From a checkpoint of a small transformer trained on Wikipedia.
Size: width 256, MLP 704 SwiGLU, 6.45M parameters.
Architecture: RMSNorm before each block, rotary positions, biases, untied embeddings, normalized queries and keys.
Training: a variant of SOAP for these matrices, 6843 steps.
Each number is 128 + 32 x the weight over the matrix's rms, rounded and kept within 0 to 255. Layers, rows and columns count from 0. Numbers have three digits each.

# layer 4 MLP down (transposed), 704x256, rms 0.133, rows 691-703, columns 128-191
098152067171095200081160157130105105091091110103136167133158156144131127160084145125153127100129120127087069066123185134101117151151146156136102121171093136092159125141129128155130122165171166
064187140146101134188119142144130104081146112130113119126117134160054107154112178072149135117114107150096164178158147131110132156107149052165150134201088109143145134072133162124108108070104122
112111118153156106137056112165115066162102110142135093149185109107131114110129117125171138138067093149138104124126161176156112154152111107089099139122117110163157152130132135181095161109090151
125055181126120135105133180123116132183172128139093099068153149095144151141118161145096206130136118105080085115125120141120064146163120100113154159122121081158090130192171033139084095111180084
163137121131117136046118148135109228123113095136152087118135090133159080156063108150087163122134164105126113129096115058170142094088051091148184174110143097183145145101158107140183112152167120
048128154091152103131106159123095162064192092134104122118147112110080069089118152151115151116155134122136116146140140136168076100173136104188094103128076149121156102076132143146121140156101177
078163155163117107101147137197080167066122175082087134176129157133116156130135172102095191146069102121100168093126082081120111128114093122092130125128133089129131166071115110160092178128121138
173129088155089090123136153110151107051149122136115123158141077196146162128112153098178132134136112140146138102124155111081164134130132118109162178120111111065056079149146091157148145172164139
139059159123118109114159130093127223134100080118124124118138154149093087159093181160170137130092146194149131112116158124122103132084150137140105111100132103110084146070150063133114098131121053
130094147103173209122094068100076094133187171139194139126176178059092130095142100086182170106145105105102180130096104128158120099093111166096066080076153091128092098187155100071100148086135093
210054107154104078161096158170072088125157084141155137118149135182113107118192080112150135112102156143159139098180045088147160157172072121125216163110113146188149104125128094175083113222161112
067123113118142088122167147091167179128184157091124100144136128087134094183140175149099126131155108132088073104120105148195113153119083114052114137078138089122125152098134155179080073120103154
067147069155186215072201185143168163126129113119158124116136161136116165114115105172099134160186133075112154134134098086066159136096137130156045175100145177166099151054152088172127132197150145
# layer 4 MLP gate, 704x256, rms 0.142, rows 692-703, columns 128-191
128123048166100121133088107114123075176079118105101117102212165055146105108120145149028192166121172141130144134097123122088118108128107149140069126085198039128156161161070078141143137155082114
126144141148173122120114072126147187183091117111195087170172176096134152065130094156118113148194157130108105108199166120151143140107149166069159090081134118124132154153137135156127160232154072
141148122093074105129106163099196185104049096137186092116153123119205180078083143103105181128107111134127095126148166137176141137115159148139168146021100114093110154073159126182090107056143153
177102124044099137150161117094127121133151177097094116181174146120106180188132141070134137083058111127127177175106104089093113172151150135131153103139109118145088198097105070129184181135083157
132109078122099116089136123092126098126105112169156107122173095076153074104117071168152137151194164134120096135077131179124139126102170092107147125169081106145121094137172148092215100081123108
166128079095090124114121127046140102197127143140184054170090093081106106181105119156160176081124134117090106134136137117130156159113141116138148114119094131157195091118115112119193113081115207
093148103140123144180069102144115125114114106129124139149178147127085124128109176142158126186167160145107075104122124120137131136160114069103166082092102099075153255123145070124098148164088049
152156121161116109128126131104134156101129115116120121153100140089135139129175109138114108096126151148156135117117143146129126157130132105190118163174134139090139102099150180146117120089119135
095153070110080105099143168122107135110066109130135091152129123229129136103110124083151164185139117138129171086165132097119166103128185146108128039159141175091087065129116120108066152124131147
069202147121120135118126106170108057107177119149099085165175079143140082088124111105163177153127145181136122087162106153109105088155167100147163202134188136088170149161096086128125132147167149
145142068187136125170106175084150169054137116088105137119110054143146091126130132183143109167171076186159147129094115067168137179142100113097092114179151159093128151152127123126112125099159123
155145127118133124197131120124119128204166193145164154131111116111164122082159117113126124084157075104172099074121126128158124060154096051172148082109117075142103151116197196150117137106150176
# layer 4 MLP up, 704x256, rms 0.144, rows 692-703, columns 128-191
101157151171192140113113123134124121099144205115151131101118147180145189102126174103076141142090142156102066112130070082140164122164115145139131146108163141148187134142210167069140137120122124
187122068105112117115112149108121148156201137142146107126175141133170113113174110116181108083067133129139116120125111079201126212133123115091135099112130119133165123168108117141169202142123155
052106180097100122121118077115032078166126126122178092101151153117084105164180140135181194116167065164103111119136112113099155150106124122076118130155111100122128099144130143123163150069120139
093158151137128127097170093119137176165136089107144056081090139143143163109135070082081127167104114119108137116145160158152141084117129111132097143112077135137164091106197136133121090066128080
077085059141141131138142146110154173138138121160086117107179122121139134110151153087139122147163084084133120147152097125144101088145075110141098113195101098156091146136163099085150181130179141
093143055135103046073105087159137116080153124068117100135138142079135130158149152136093119118096113158142146127087188122167138083080131141122153162162148155126139123058091134104048095152122150
113155136156132130152161151113163156116132074116163144158169085143155142141078125144118099184162091099115141110083047192122176187159132094083092136036086113095154124125150129123124125168150132
108109125116116066125150138162109118073098081124127164087169212184172173190128115113133137174140144197073066149136097105173163137156149101051160148061116100204148094114124129107116145103149100
124071211139149152102088110123121122123155060144199107150109122114110067136149096060145188148063125138189105213134186130197137154068132116141168063158170139177098127224130124167160146180118144
158063124115180128130124144041174196115130100183089138162143103106142145137162165104171203139088150157114100132143152113077120105170148172152140114160135177135170124146123146105100109032109120
173137183147141135142108135093197106137137118121098117168166153142120152126117159164099146096139167170172171146176144123120141123154168053091117187160159132128118154140128121113119113109139151
161099168156143120111082194150094109148153133086115188106141071084155135136150167168142145111156119172121123168090111167087217099112126248153129121127083089118106113095124136111159116146179163